{"qk_norm": false, "schedule": "wsd", "doc_mask": false}
Each number is 500 + 50 x the weight over its row's rms, rounded and kept within 0 to 999. Layers, rows and columns count from 0. Numbers have three digits each. The size before them is the row's rms in percent of the matrix's.

# v: layer 5 attention value, 128x128, rms 0.0859, rows 99-127, columns 0-127
# o: layer 5 attention output (transposed), 128x128, rms 0.158, rows 99-127, columns 0-127
# gate: layer 5 MLP gate, 512x128, rms 0.179, rows 0-15, columns 0-127
# up: layer 5 MLP up, 512x128, rms 0.17, rows 0-15, columns 0-127
# down: layer 5 MLP down (transposed), 512x128, rms 0.148, rows 0-14, columns 0-127
v99 135:516555499501501489472520395542478418414520406504542496481519578529476426462511475445605484511492485460439468523543442516500492504483423488410403435523467525563493538565570408577544549509501422504487482429538418513414492458511537408532512573487562378501465423462535543520448490597517472477491500511509363556527485494552451572495474550514502556488544479601491423428488450409544552479489
o99 125:550467551452570461399460526420436507538453552470426524422517501456474479469514467546460478483517500523521536461493456518493508512455468457504578524587542457453516455467426545488568493544479484526560546529559473567522435550500527454499348467574446490485446421477409553433547528486558425399495545582518625461590516530463514439403504553509403453555487516489507539516560544569458501613535
v100 095:507461510468469485581496453480469478537532607536440357580473554437509501466491416463433580488508409498495516624433519439494502540504559520503555466442460473406525469401458579567482509492494412526464524574478522463519511528576532493531552490523427543524461475489560453473516421448550462574560464498529524523488526527386485423551550463476593481466595472506512476620529523521563571477440
o100 088:491520472535558482477601505485528425500551502517519472479406480539609542415495558515525541537494497510486491484527630444546447526440435492398510497511527513545530501439441455519472450528495521561435641465477435359504426428412469496525496507420551488587481477527384603452469486497534526476546536505510434439517522465448517521536603485450550432460449474500489407506448485546416492517551
v101 119:510411492444533434582475513408428500474509452579432483582419609398521595521439454449470534566514469483493519549523453434480566565477564523510528494411488606470584517511487456482452485454466516620445535579506515495485434521554454545533549422502432546518566473493492462513484509608499429597508515457533574505522504538523535475495474525506484446483588482447551459591490533576497438484430
o101 120:459507506554559454412508390545592441447466447478469464404485456498531555454491554513505467480436497513468539522476597518371476544422533512480464456517489448559468603520540434517448457557499463518392524444425475421512510441499501457449550414456502508475448541484544443403537514527501605413456505568519495540464443328488499455458473473527483461514528463556533512550488533548565486442548
v102 103:459597529458435507592433502552488502413523450509527515535452502446545481585472522475444477523589458512604584439476515526466509504593567497589500509478485505527437423486497555461503539479497554383536506511478470490507499407496435543484418395535541553559478552562559520441466457502489464482581525488557482497444438483474502416543599473590491414492489452500429381563457517510445441594462
o102 108:442400603616466492587542506565469477514512594585514494476577594498496567547478592437542561449487556474476538565507520470544488491502487504467471514354515413519608561527506529485485463479495447517511575536485541530453497561434549446483589542424409519501544499458507489504479512571451543540472471593440495549487498479559461493541542396472506490546464395533456480588500547513493539538571
v103 105:466534483423457486490424442549514506493526456471521445527493613399432438448481471488579544560423409494546558541489476518494421505589532525443372543471479438561418460481556446525579612527444497461459411463593513553413463518452449464464519512475542471472498459529531499583618467456492550471494528411453396563505563470487522487501541478512556484436490494569509428470554520490490562502481
o103 107:480516569474532447459580496493510504528461536538480544495586515464542507420544505596567540465530512485475537532506617503594481489422447547582623489540482435435514600536524518577542478596533511462508571555468528551538558509465511540514408480446515557484442489500439482534394591517478565525468500529508500473508517456504445568620477576456551465559547452496469549535498536654447559500551
v104 118:522463465482600508430500430536389359631496515419452476453554526480625578436413455441467548549553432542489502531488584467522563525525503501520532351477442524440439546510502513470552458557407471518446501533499526455457427517473539540507528454519482468524516470521507564426499460487445482544551508400528522502415526479496462504562597453557486475496525557438492469559479551478487482491565
o104 123:376506505447488570451487560518486500505557589441459519576479566483539498533502498515585478524456552498476491532439574510446485556443491465436516601504514434456517488479577447562484456508529562522501555448507486549483559511452573446585453419461558458576450547542518538361468603494528510471484496343506480568500472509449521543486415500435442575522524494514483520494474398421497557606482
v105 099:541527418499464587478452532517544518514524517517576489464459523456471541535516499492543480546566561421474568438500515435443480456575485536510516544502497659592533544519521505548507515479525578517602536488509507509544566427500506442510506559602517432512479538497500502488464450622583540524507466488551472481564606489513477420603483602605421416468461471578592466487489520494574545580461
o105 107:453528604514463481563482464543393515523548363430489470521530547461513495512455479468514419508462457493511580490491394483513506399508447389539482571441509435455433496568455465518525507546492524520421471493455537627502489476446564470532546403547515447431529479476493461466571455435563527488498539542442540507510457511549565575504442528424430501448544509519447422501579557551517441474623
v106 113:514532526573514517456532425501542520535539537534465452505457491567488412474491487567563554477415422529423495489478475565476373534446422535391441573480437496386492454474489512491540502441528523570523466475525527484503483471483520505466498563516621429578584523507577493573587528462580491474425420525533467566495527527528402600407565500476508603534504538494483474496520552530521518389516
o106 119:602537417454505518501597384425512510546367467518488515444514527555514455464447446564466550531498508532540472333533478522494542479519519511600490537529541581472509524505486431529493474513486414498546505595541433459507523463582570513562550501445484475487432548496522508508545497523487393545573512523513525472516486528430513512416460597503559405586509489388472474511526439527430455565461
v107 113:478516467598414478518498493447488615456495445530418558527445509516406425438480513492524399561513497498417530548539518415511502499507525499494564544525524479425596475576438478529503481460513512524430525456558427486493467364573460558583445496559401522510507418406584557543475595522477435555469548524548534543488498537537579518527430582479495458500477470498502397490505509544488554417523
o107 112:536557580533503473482526390500487466493515519462472378468497544490456559505566469470464498512543431479574579482545421463458463513521418462450529431468442490554589489511536493514497579540482498533380501538476551422497484432453515494478506475468524561418541522676466489517489496537446495486459512541532532458471513371526438502408572499536442568625502542502519553528539475503531527600393
v108 115:606499541530512547467485495501592544572459477486514460557523558487488531457514469561444609597446455434486569489527543402560469618461506521445468555516476423542504517523491535444518495582438538531493413463537533524519539463495440532368525470525432484460466451458553498541562487506564495523495492498545475512371623481446463461521517502578564492541402542429488436422527498397533531513565
o108 113:480497488481489535461505430484484488425417443492460563554526436524576470440531490484504449441519449488578539497438613590470493387601453438534488465529433507511426556408437494537459439465569543431443514526456476496460522417491540493544431495415487534461497550464460548511469510495523467541463562483484509573586446603537508614503513550447496474488409484528535496517447445447632417578480
v109 108:518436497450548520485548522512419487487562420408447519508560502489512478466467435575469635474504446482516564585526521483544563486451540527563462390492516456400564380459605398538493483572496412500495499551518515495453471504497494465463544483506436620507521513566533537483510522500496495593519575445480457578499516529443502480490555484546419500517471527373426505467521493463379457556543
o109 117:555524472548573500494475550464558485518579522556514460514510474522583581396561545537569391487461530549431457600545555526461419505509549523440496460437432435507525532561476457494455473466445482522572520456502478449521547541510501542523389397505568466512463584461489489583411571488448479488478498561462581524483551372458458512528455547510486476511413443484507440476445449442543613577488
v110 093:480429547485434513508396453386458532565433514481479470464470445473576441472462427488496490467431437393471551511548492447487411581444432502496502608436621551497613531440526509580473510473484378484546438428434486482485530482518468444462542489514495506561443508567511504531557477498572520495539536534519529422403578537477443453520498455493520491475578504526555449588545493571541508444479
o110 092:546485529494521479452575505512595450457425460543510544465381484579591443537426478511528453428549527503469525475395535464545540417393438471513470482496573542512562462596427582484488544482508424574522488500449489465520501492461556550451478504461529402468467503518525547520507484512332505468478510550504542466548518555443531554469502533459524473524605510386591483521509528436546531562590
v111 118:436464469496434462495510484510384559431479503534497534545451552527484578483503523487420507485394531409585515413449486557449504461550472486575526535483523448475565515453473501484541509469530482450489476567445522518555508546481331570529531423511465479509513548483589477416580606537418514551569439555546569549444430539524544496408484482456467473433539463489462468534438518627450480507451
o111 114:548510500545476515562515461482559448469454471583500505514539530453475430428455557489513482468552571497479480552572530534526501585402464507524390608445545644497548553552536471505488501482429440467461548568504529500396463474594485484523451554507582517526565520506532522555485507532506499424487573492447503413488555493464544463486536446617523559586512466542492430484519623549625430496519
v112 113:450475538600529502408535471498517542457547557483568593466588496594470477419571518532510555426432554489512433577475426493588493521486518530604472469531505352570508510430438419455484495632508518494506473503499474516536524485592508511448506472446524542392516559534469529431556557399475522556460460521507431548437409483413555484501541494477487522555501533446510541476485453495477576484519
o112 114:608494419478485527534568576441594548557545446476517608549526458438512450497524498488524463475503427499544507480566582537494508496503505523413388535520475576498502495489499540541557411520497427548447468502479510515488442531523455538520548517540544462447571489487417542550368471606536450587493428470542602517544550557495501569446513531510468533440415499477530509463528396483530388483402
v113 122:524499579615459487532540412511564427564520411467555447477567513444518489512413438559517598598584466451463440513508477541471498542483515502523427424533466448561475481515518486565581524481573447511557415527592580452416478466446540472473525574509499476552473410542498483451423557553554433454451608488465443555512574442507449475486512413548480478478464511546479511429531488435494537471553
o113 114:470478351459474495426478463550410486554507497467503506548516522509487429506582522446511468441461489601586612572490490489506491519524522583470609511517542513436512488589431513525463485522475540497508481461513418515597527438522527564443350498471509487523472519443534430371517473520483481474497409538518537532554469518489492506414510547392481494516562470467514541655494439526499448544493
v114 097:390536456432508506584437594484416501478490458481491467550461540487442481515506476429455474582545459510545485482476450567547459483551476476581476527560609565541511539515540467531457474527478527472477564454490483516563469471544482497522598441428490638415540601441505510534497484479482526437472390625451471461473387517483463485543508511487480468383500442556435505548490515429539452512397
o114 093:489476481482517495480532447468512410545493559481426410482482391528520525454416599420556524515547490450475428456430582568555561527539504471480478495468498475489587523418493571431538495530507594519555456456445512535464531513514440498442625438511467527578548424487585485504530567507541419506506544468415559440492554424545348474505552437534515558540496496549604509520544501543516499478556
v115 115:450400440445573441398521487584464498456555525426484612424569514499560530431551505484515559426484600429524495457515420547503535457462548541543487428492492451582447512422509381541481487556484468472500531544533525499511616518511525386489594502423486528470502500535525630455540521511424489510537488508493446524600463408496491440494570457550464470517474534469549554448544485496469489526470
o115 116:493466501563472462519431560470611450521551513473544504611473552424468437467464507565470436566439512518430404494470555491455513540491503481474570517490483499521610540511467486526619538509506535447543424445522468545484445540473395601436425437609551435500469456437423437475510538510538434511579472499505538534422466606502534570458419510487482608450488483530518475511477568452495432518490
v116 131:525527540467473550544542474413512461430450411536454436477494545475462553545422436524530478536527466448504598535537451430463509533509450487495452512489421408493602520536539479605525559456523463549479476477501452577516442508480506490457580576548440558541478449536506487522509446556495546418586642597479505550512586471453465463566452552585437476484608431536444497470572506404522470502511
o116 130:515492532535504485440475455437416495523506533537556478507464424627506513446500453402491455476499521557522521543458589493481378501487446442485566428474514487463477443441407454479559485489400597550534461515471511484546501472454552549481454544546483499531571499534505444430502519540470485416497400579452373544533376470486429528514484555510647465507496471561427497553576483490479539463552
v117 103:467469430418539554492548471533451447501559460465517615438465499561490506479517511499488513457489532482365455468463445508433519431528516513460463492522529598536456595508524502580532534529486501537462556468502496538537596434516423488518465615442425443498524549497531632485463427567394529535550519534496530555556493467573548532468423408579450481530504556460528567504577580595434494521533
o117 100:473442536641463457469444570476439433518506571401474486513495431447497583476520481511475419520408530501467438557554498471442465584436495514575565527522414526487440485548458520431526520593499472487543491541489491548434484556586471518490566480554555468505484430584554495435621525418534508567451433511506472537500516461494508499432476563591545587501484484520574490398547527496451454556418
v118 100:437559401476448474458540463419457502477482523474463503512550463582450638459484450481483533414430416465529462508482496547578531478504493517423537511546543525403601607459547396541523426564483497579498457559474572531526427553461551534553454545459507527480501524442392544509539539515447477455505436502514538383484568566448425469419474487556506549452501424493457571518496548509465494462521
o118 113:459479518435493558431536566502468581531540495543459492436467409495501422485500551538561460614478487500524442558534517577460520534383511452545465466516552605489505385513492530556481551491487503439586523488537530353556566513583505543497492559555507510478557573551500534549512577517431496484493547458503464611453437362443595542431424504491474525523482493478494545564491548497557513526540
v119 111:487433594523534464454492578547526559501440505439445424507521544491404570510475510518424504506526450546539533508560537473576490478460568398524509552451486365486553497458509532452552495620480498440528474404503465528514579514516426581450415454547480502511510587570506433537603505391507561426489483506496513458409446504537529425498486543513533505465451473558486461368552476418498522517502
o119 095:521518503542368519495448487474511518517535456518572521463516480557578546439432521470534527557538483527527513464424500543461512421551463521498535414468505475519473528497534559484609459478477606498489567556454552520582534462569498450474507549441527454527497504551475518587483508593527504646433493483402467489490567534416430526645492479456518517447575584433580546563447534449471409545512
v120 118:480524516490502513556531482542454427520565607546460529552437480532581586483498460480515486457550519636545425576475565592444602485519522452508517438531425546372412483498575533527542523459526480547447466556445541495450450476511621497482509469520512490539573526506477462377466586444555455547513499473552540488549518512464493536504595527423534545522516513527501494623441567552460488444525
o120 111:524584440415535484577520508541539558543499445485429480420595580546500533597518490552478521540481460479474463415503496422510438625469546504534453499452648488485505470506470440520356539482473550516419544492525422469429498495412528552525506451451466510550437540383504564467411466547514493556511434493519472500422454490454529452474426446558476544538581544477420510462534470481478490506511
v121 104:536433499546435496551530512555522506524538508598629460464448475520564460549568517495531499626523442462521474529542504556500555404482509439484535528526349509518386557596463446586533511497510493531482492568515450595503516565517542499494533592566511455519455446373468418471447444434563631539473515487480483513508555489479546505519557552515462475495507525509527427479521522465509506595566
o121 118:530491566463591487433465414578536522586501433513473561459508531354443443546434500453476527451475518523567498478567472461446464460578469572508528430449580521544562460503503527492520479481451564495419606439529415544474541550498535496513448358534507476554482457501492523497453498512550508511470474520528384562572450475515503513599533587487492444493540432587493486439550479505511530386439
v122 111:439523486460545523576514490509437460577490490516541431457453460493563559488444410475488528475609443528505456508470516536566533446550450558458490486465448665435520528432510549511514512394485595481561477557495509494513578530563659374449480565563472469597508524472425515453409412552520495540544496459484543439572549478479459459563520491520510514489479441507469562505486494501518472563544
o122 106:520475560449440491509465639494419552551629426454471523424460490511542524551439533461452518447436429530470432503481469488462482413405528489541479410462539435507444449486416444479464511575533527547592526487467451600423433530424525525505522496474458581484391504492528520438560470492485497543646470461477421453516502457466569539489477466437521489508588436524463490473488520515566527478534
v123 106:507404543535490500470510541459400544543483562566449545534479506488510572484411461514495424490563569623518549524516534433524604512512506523509553575490466467452558440421455512463433408484545498495493487632470479501529447550567565610504484446471483516526538522490470438542549534465508435510505530520491623422432428560484503397495495425479502510486440523469543492597477572520624463478460
o123 100:511519498475557562503555511559467456440548524496494458428408497578550492446452573561486528422510461529540479470491514571428486566467538458423445438501583498545556498503615497483480570515493449434487524573393434416506539473563528447538508599433508417417559509456418550518477487544427573453446482524465376482444472546483492511589510498515549525527563612583509495496543462468491455438453
v124 106:523562501551540587567477439520612516520479519500613482516454450527533494490500450585614585529492533437485484431433571491507374500527455539399416503525595591476535492537463545466548546399516537433506526510606501554463495531470481540435503582491556448464507443488429449484457394502497458452540473494540466416473582473532466542407548523480558466467545572491509464504509586503496505540503
o124 105:518471465481511530554498582544434500509435535450492562491539593402580476607445472449430530443420404464574551558556452531448510524609493508576497503634491503522523452517510460506402522535426492528642546550452521496513561532527478571491521552440447506478411557420565541562534504534529514401439536479521483496544530619455481484496521523529488453502466466497457523477517553465489530475581
v125 125:516568532581426456450499431604648460571506497446513419441550488430504478436499519590573524611583523553442463464411558473525455466500581528463478564556492512552525454525465511468538544538549457422535447515557507495584525473487531499490443523444501497493460521487379411527491482467572535489476520502460540390540613556534541463485494485518558555459526491495573487463570419452551487504525
o125 126:493583522533489598496389499511423490468515432420554548457502560465498496600501567479507555405470500535561516482574500515525525534471435552532500480571522506495482527596432573523502486572510539516487522465462548424571577557529476545508506569461573473432575446380514532546482511499496474552533493456438483512559462480537447568573516507415425377523509585456483577524352483536469505494451
v126 107:519494536513557511543507490507474479486445459480499626541403396502458385467547436493535408541533537435463451454497457540478487469466493492456509444536575461499537583452514450635520519405575445521497511470497501527432501425448545566519469521568598557463500507468514480440482573480471476474443520498550434510636521452537605578399458493462487513520524466625495512466446481505538540418484
o126 101:570550521524582384608482489426522469541477582550472522457514504530453491482544503517485521534487486563538538510556458481469514610527484507570525511454545508512531410537483485552429460506473495512563592468501467521512478453531443522450510530581489569506440507534547676594477354462569493549499480553575539562503450495556415479461549538499453602529558509436489607555496530525537468552546
v127 087:426434509439502553416462474394552504466584508539426483522532436466503502471508507529581353534547576555523488494398509469451482439509450485430509470517501527507468556510490544490549456572517543582513441476572518606459476542455567369560373505493504479519476515468452449573520408526428527512505418543496534439636497490500542457516481559497479526452527402482462505569537492531547531492507
o127 092:502501547473420462528410543472434503546485428363465533398448603586463479502560420529511609510471472499479541412502492527456442515458458448488549553512473523427458429421563542495515540545427512533426502429477485391520554522490488544468450456524436550425493491471465454544529585443452546487623536498477447558409514521524520547521537483420529546550551471493503479489509610541495584491517
gate0 098:556519445553546596561510528456618533457525467595467498421518448600512536495431596523465533588578410500527548504477474492507546543534485604492571456461566489495549538550570539529512426366504594528570544495503487399469514463521469566557502531488521504502511492552450482451532492504425547439408465428589461533508505584429501537494474467522565475520508525530513504500480606475548477468406
up0 110:586453490451356430497517526609512515452483525449551448465466442494416610529556481567445633480649544543536504498563437443529593520504491546437451455503549446519537496503520457505540528492519591494436559513538451526498539523502448451539490472576475499472534527563604451496473553434555453441464554450529565462566454546560521450547491503565452507526435543466478449535521498435551466514474
down0 100:535597543479473402485505436466547478502505510484566363434518492532563528478419473480473607494508371558567479489451569480505517484504498537544554556495492481518521399484504465462447464533495518513472586505532505485595413469434462498398529509425460451486491544487530560488426470465505485448489559531497483480408560595460430548523394516486483537613403413527431549478475527486562515497583
gate1 101:554535596529440439422498420553372419461518495524469560513468477522446478558476454455620564572453479546530542519481553489553597455439536536514496472520521569470496470519389453500513525502573483520437542543481582437469603593557480538480488430578528476531453546560504554450488537586573486514455422474472505493469466537589468503515525456441525489539534543423453458471570379557505487519524
up1 102:496593616461511533584591532557437510540477410446522507477485490393607571547537515513607447500539470467466463486545486496561567404527436394546415522496489442523500421484527469519507453559444481508440515533567529492518395476505497482448436565461500511502507463509556524438500488481429502556594494518499504543510464493414461433435462544582458536471519510477504562545429525376500495394532
down1 102:461504500566461549590531527490517500492392539554466583530502512496577503574545457475508557487523505409648454508572480547494508507474449425497455548484499505578515514423487521501555478583492609537551483402505456401499541486538529411513489484404457573445499459522470414463397449459461486476527497457487543446591473453493521540526484532594460490511524446560476418555533566456539510450370
gate2 084:561510484521499461490456539444460523501464540561441479581387491472561540524505602556554434501503576595451442417506586480569499502432431554525506464444562523510518451548554491515464530449538568579432506566507447530492644483552474500465408466517514530586472481579448460418508476490549505451476459459520456541474454545453541533541493513506463499606500546454623500492590611518470424483502
up2 091:491527482560449471522476450583527461508557444486470546501535527420466497486534456562492544414536609495607504525404511412484567483452478512515479509447480512488438486446492529586596480576417554492452537431380516530556469525518401518471619535422507480471434629524510483470483521499500467477514533496593532536500490500430459502587602508437530572488491425453471499510488520405506618527487
down2 091:471569463579505498487532557438543458507461582523519612470559469548470459512482458476413529458573475434453444534511509509545549482537549586533522486494491551565532391444485590435492553580456488535502641495563508491475529556486442547447445487460407552540481467539567513485552465562504375487400517496477481525469597430560513601476487529481462528521482466453456479524508459644555465492547
gate3 105:514427564481416555481525463492483557542501500461513497495545567581532448594476500573490424506600440471486463500496528583497464488433503427535511486540491535560595476523531461539453427604438454491408499449507547478516401453505542484427550546448612603550499521464468462505521478448579529399467396428427503456513571493462499495498435473545458518584508466507483507526412555572521524564405
up3 105:501461441510538505430514505481586556533535483518464491512462433542555465485464451578533448464452463446514458509562446479475600465632481581537426546526481487571479453577447516411481490489463585504512576439549513457481533548570508499490468605546475458474395520439466463430441529532441474570561488500494447516516527472582481511521469446541626580600484428418489601451471471460463482541584
down3 110:458435476466499523469524477477438491520459429535487554506482461509505406385574435539523534532430515468398540552563538517502388529541527504452529539527461375477471458445501474575521576547442488483580473498568523452499567543484431499458508555530420577520430384557486355454531457495520426541532519474538476651503530481479466457568547530504525529454503537551554469462508484501451464461591
gate4 095:492576516512529494488492442425574502538476464578476557475405486462554572421535404471521516465542391559547420514554541553487548602532534533545527434512475517459533486475397485489529489451467454524422550542576547465436480563460492550466564438507476504399450425537397545447579411494530524462498539521521514527449516412533505559523476551600504465455518473548517354554525492458578469502495
up4 094:530416498484514543499519477561504625468471549408372527326469528549510475568485487532454559505502508550551496492546396508532602462491518509472508542551543563449415416399469516468506515475560512461504569468437467509508526552523561460442478495484576552466546488535448546558520468466499485526567443599520459469422479486551486595467511542446544462419468516428463551563483483476431472573567
down4 087:520403495460457560616502476442470530489475366429478544460430401503502577508491480542498513477528404447504450488546486514481443436470526454534498497488515461539514460522550601533465516494397545441499533486530462611370576502457522591553529427528491458512472477495548560525443528415558462491462596495501518478605493518528507472629441507511529410477561533580511490513507559538486535587483
gate5 106:579456513477425464488461485455468595547499449508468518503564526554513609464589497488417454433503436477487449527449473506590425508485587574500536511555509523516496525525561505407555391495519560424435492453534521529482587563480593468490514596512519563449544471489496523422577468436455453558428494561578432428536526487445487565455463518490505514454481564366451470471506516405499516447566
up5 097:463548443500519467524462479507482603449533522586499507522425450525411502590509502403469484442538520481518491447546539512498377494524490423512423531469508565508482499523523582509470568450490444513549575430471477467453502479480497499384512536512472431476410560451465501408588502457494459443461522553501513607460485543464522505493546537531485602474565361472534462335551566515523549517437
down5 099:568491449485479424506517560521397435399599505510463448394408377487520485506555432549574517545504516498574570499551518432484529516447546561464415567477477438494586508550550539469625502511481425487538479516480509548377511493457465510514454446518420440504569532486479523438464609535488488476499431492417571487486486501588532520495447593427529454487522519483472456526489562509498514423519
gate6 100:522622503536547461414409521381485510526477506541486493533496534507518490547479569500511517591462512517505520454533505552472530458537588451540597460567444541453473475489479512519440452534555490454576482469504525455463416523507453530479452557506501557448498474553467508546538535455449563554590523544445513600461469582419612532471598473575468572603590502465499573441427547488479398449566
up6 099:476477541505459462562403550575617558526461490522530525484485532566591435527483403606459476519435500571492515549566519474503542421497442508534485492616515543567474508518519592565488435448484527441448549541494580564529532485532427458495502568509509492525451560475515595431515528589450543465561480448519445485442555427530464458383500393533460488378481511538472515416519480519511500469444
down6 099:564381482444428599482447513538434475449420470459558524481461488366533426499454471526523563504607586380562488471541541443447473527479439537504558480455546538573482569518451535509571490484415509518562474512435491521471468537515547522490548522408505560521544481506477500517497467578520529467533508468574430521486495420440530510435598469539451494427559419487575458506458403565494557553466
gate7 103:514416425568488516408505499536500533521553462507521407484487482526531510487633557565503448454584554614521486478584524478496466454476573468507385468474540543495608582556505459561438496567596589548597520415529545536535473445439508554539574521510479528456570544564487540487603458538467475505561479510513516480534490516516451482533519485496491471540564383555549559496538450570514416487476
up7 107:528444447391481571498578504438482384556536541536421507493548529558487518485505544489478445551533457439494566552445525521459477555448500514448483532454436430549511550580410500560580453491466407465438564524505409577535483565522534508512491458543482448562456493395449483538539493510461466521495448496620501476512512536517472364529476564416515479517544541503572441574439588464494540455400
down7 106:514535571555450510459510518503498540532429466450508569447471535425466569465469481557517483519536555458522533459456514511532534558592478460550604523514537531510470531508522482378462455456493559457520525477418467499546458537507449516550505364515385459524360559507531382574483535634491554460527568474430533502445497526552502466549560538428523530456548514559606535468513432580470485542443
gate8 107:364551598550550553544537546401469432536508540491551427590509465542472518484485563480515474569471413579442523485529530546498568534532456405462429570511549431507505502470508478611521472524469484403402527487513515448480600547463597485512495528566448505561530523440468442480592535403533489556521471467550488466525453377501469503437433528501444402489559451477494534478494441498504516511515
up8 103:468530559518419494536478536405545501463439583483481496493461506552519521515428487485623545533552581628437523493536511552528534481533550504538414489521514488391559467485479496511505619583618469513481539475529468548454539431476451513441403578484496494582489463423497461483542498496629542482515468480446459475433542500603445523415520485427523567511524498525529437477420476384481534491497
down8 107:547493571481476506393446460561505495526467523442485423511461552581529581470445448425553540517504532524461537558439444464499494514596454428502432594555382607459568472554425472544475510453500474557472504465465538402535594478480457524491457565492491478496433571440424398479525559557508516496391485461651510457510482442440492512504483478396505484460520494559511526452480450526503473495448
gate9 104:603497523487476490530556515494484521471545489500532464451526614573422584482610466471549418596517534454492459508524582530529519478566530502556454410519459510481475544465571473478464449484504512410479411565454453526481461481430444604508534515529511558560578468495467508488542459519509554473411445566462443465510552532402534513432490489573381492548543522536503481622455432429489554425574
up9 103:506550472512572499517469540526549563582538570511444494530534494540453522489439351507472614558388511505474465548426542564447455507495478515549476513427455480408524514494431483538468492508427548523542497555525533503484514431563479450466570426491493486441597490561513519527474496539548406564493479518540438503478455522606455440511533596506569477557505565522551476524447632593462386545535
down9 100:578596480529486553481590429510393525420518520508513494507486516488435567519489509617538599546519486447569523650531439501488607487542500442482466524445566479459455510498465407497531489502418511381556477507540540489599512522546477475505587454514537538456514488537479434504408571581533480434531529521547459585475502517519461448540535591480497474488408548448483454525473532552450464591504
gate10 092:543525487546477536431551527461557581592566477444436459522525522543449510461505465497527493447436513555510492543435502423509491488571507486442495524526441449457548609522469564415423487458482497604564540610504472492480483484486435508471475497531507557550691540529432600458495457482516585467530558434498452491615475507498589450551520493493505420539552457451580516517423513468463492574447
up10 096:532524459506528612516530484483474528506572469536568492518553514525468485564500545437472554418493471508500540496423601484500508484513453573587476573495459518576515478512579578576546513554477473508475471533538480435485511482652453390493541390494477582503568469537538412460578377576459553533569520439484409490536595481471559506534499456496528465421535538482451536491500427578425501546488
down10 101:446465480508584560505547540545544504533533515473438432623496531438488525460517586505530538477467588422536489496431396451504506488510509452480550516519513541469598603419487551443546481434418484478502476493609506451525535589528450586520532541525442428509627569511542548490495478404481516584512397501618494499469531587528542504417578491496460478480542500499481434525481529474564483556452
gate11 099:483568544522425565571500432522492522460552586522443519454430562558429499498537538456553383495537481501519543466408564490608474525448542412514432424509508472486562471476598498416455506430589464440410460478471515485494552501485505495576575631447440455498467476503511442485483465552506489475450412523577548443455428472474562578489554478490531548454492520469556599439473545490548470467451
up11 100:468525450452498545594449541556453481551449491478483584445461476440496469598467517477602527424529485445482471460481516503579502484484621469489527527503546539468499508458533540624340465505427562556418537443540534483573548570435459559505442544517472556489485519523560379469478463503602592517513490477507454501496513509572430520529477406518521480421441427467455411486501459479508527514438
down11 103:519514578583411510528514528442492487484528472498455516511499446532531453511497439563401488456562549508503498580455482585563572543413549428531486551491481394450477583405422518576535509569517410469458476467520522544543465434468580616547504495511509464508499552540471530505581560559552505557505449528523540396568567451414412485547568512548467490406605524459498469509500509431458506544546
gate12 097:534410467510513429524425413534505573471481500411500509462528491520525569535530391432473556460449526513545540413441459536470560483582448581550503401565487534370448570526506454565577466546578532508514538481444498428442533502444549414537463484507545451524410423536584506435545540489498509442553439484521532535424533427498551481469508522617481566512465505484505523510559513439405503451486
up12 102:485497350468513531559491480488503442515464492586454459478551488487583548406518433543502450512463550542442497487560395514502505587442499494558525424515466574555461571517487507544509456517509578566482459525478544576499637385496574456526516562530492596473592498508588427453396449527520558463466537372494557468522499469544559543485478476454516555519437497573561540502524480549458501481509
down12 095:530457496499508496619535549429489445509442487459539504532512475545431531468482575506468428500506528449504513461413508521472539529593492542397545517556520450401496555492480385474449560458534484556446462520527474590466504490518522363568462542500505471511449456500434468509407456572510601580575460563414527515532469529463425471545470497489402588492462539509546482506427441408546446401529
gate13 086:518554444438418505545469487586368503512560461429454466425512505451446463495466497462462617512569565587520556495596484509511458465465486576449476518473562557453511461508498511492488475538500488500509407548467456537499492581477499382495615485495544464448477453585529491488470464465506590430511508564502475477433493493466509526366520563505465525624488511458555373462549431529517576540524
up13 090:556423462561494564508537502393445531517467549486386600443463454479544493456484401529496492479596503478527433463527523511521549540484447554597520479398598556505497372509531481577546399423408491517502601484497460477510482586492491499508333482524571543508567488512564476536589489508550490522500475485511440512548487564510506491478545542493534442572553499441492557523500552487566527518472
down13 094:492460451459467564495486501549450481451476489453528479452546503364490424479420517434446467486509478456565508563486550512507477415505543575508508392561495513513524481506490473487454435544521552454568544440485479429457504507481463554483585505497581422523382558450561451530502463486422506493508472530399419453480537444423439478503536418409453551503475438405376444424420495521495600557500
gate14 106:496479464509543502561555478463521452593618478601473564542550417514584515499529501420452472464498472530583479587553508510437530557490466451587437568554503431497554484493556453452502540570545461461436545519541554562600452502503480525538510530466540463524545534424413477495513508363422562459591567486630481549448513464452438497501567496564452476477454461503465549536579543492515524441493
up14 107:487550445502555516574488421649573489611455518514472434499539528455495514473464493473574520550460426470493569613545601477516518526469435499489429498572518485493517559543487572473592446534508459536529548466572496492481527504509486505474577454553496556471557578424458557502592435482452512450561459434444448563495456601437444555611426501531489497507483453528521420493480512394547477508547
down14 106:390587461564544576446484523483467446539493510462509590476547569483490377447503441397452486507527451539486549523509552573418440416567484520531568539454545544525562534568458484653450509475508464516491467466627548502595552489517532437564530514488494599472537484471512520456542483537457444500508547449539504509511592464504525472463563590550549494465566537507555514517513399561496552550505
gate15 105:577516462442490545420475446435530459427601474537502431483469515512490519484554565460484523519442492472464476514618502520541492434486480420418493501504454490450497542442530451543434519446462541416482502403411509499444546454495543574501504469540544427556420560472539509498526522484506627517549468488497516499568406541572502399434476529520427504571442552555557460410459504420467489455648
up15 104:443570559459512432478529544439517424531522520480434388521464520583479573584493429514525401510493479489535501469444425573463521595473503440521471496532484441513451516516586482522515404517470480536494499552466501399480589567504446447517532580584475504506599606540582530471515473537555440585434477441599482453569455495441526461428490493417415469470506516561502422546555499544544502505464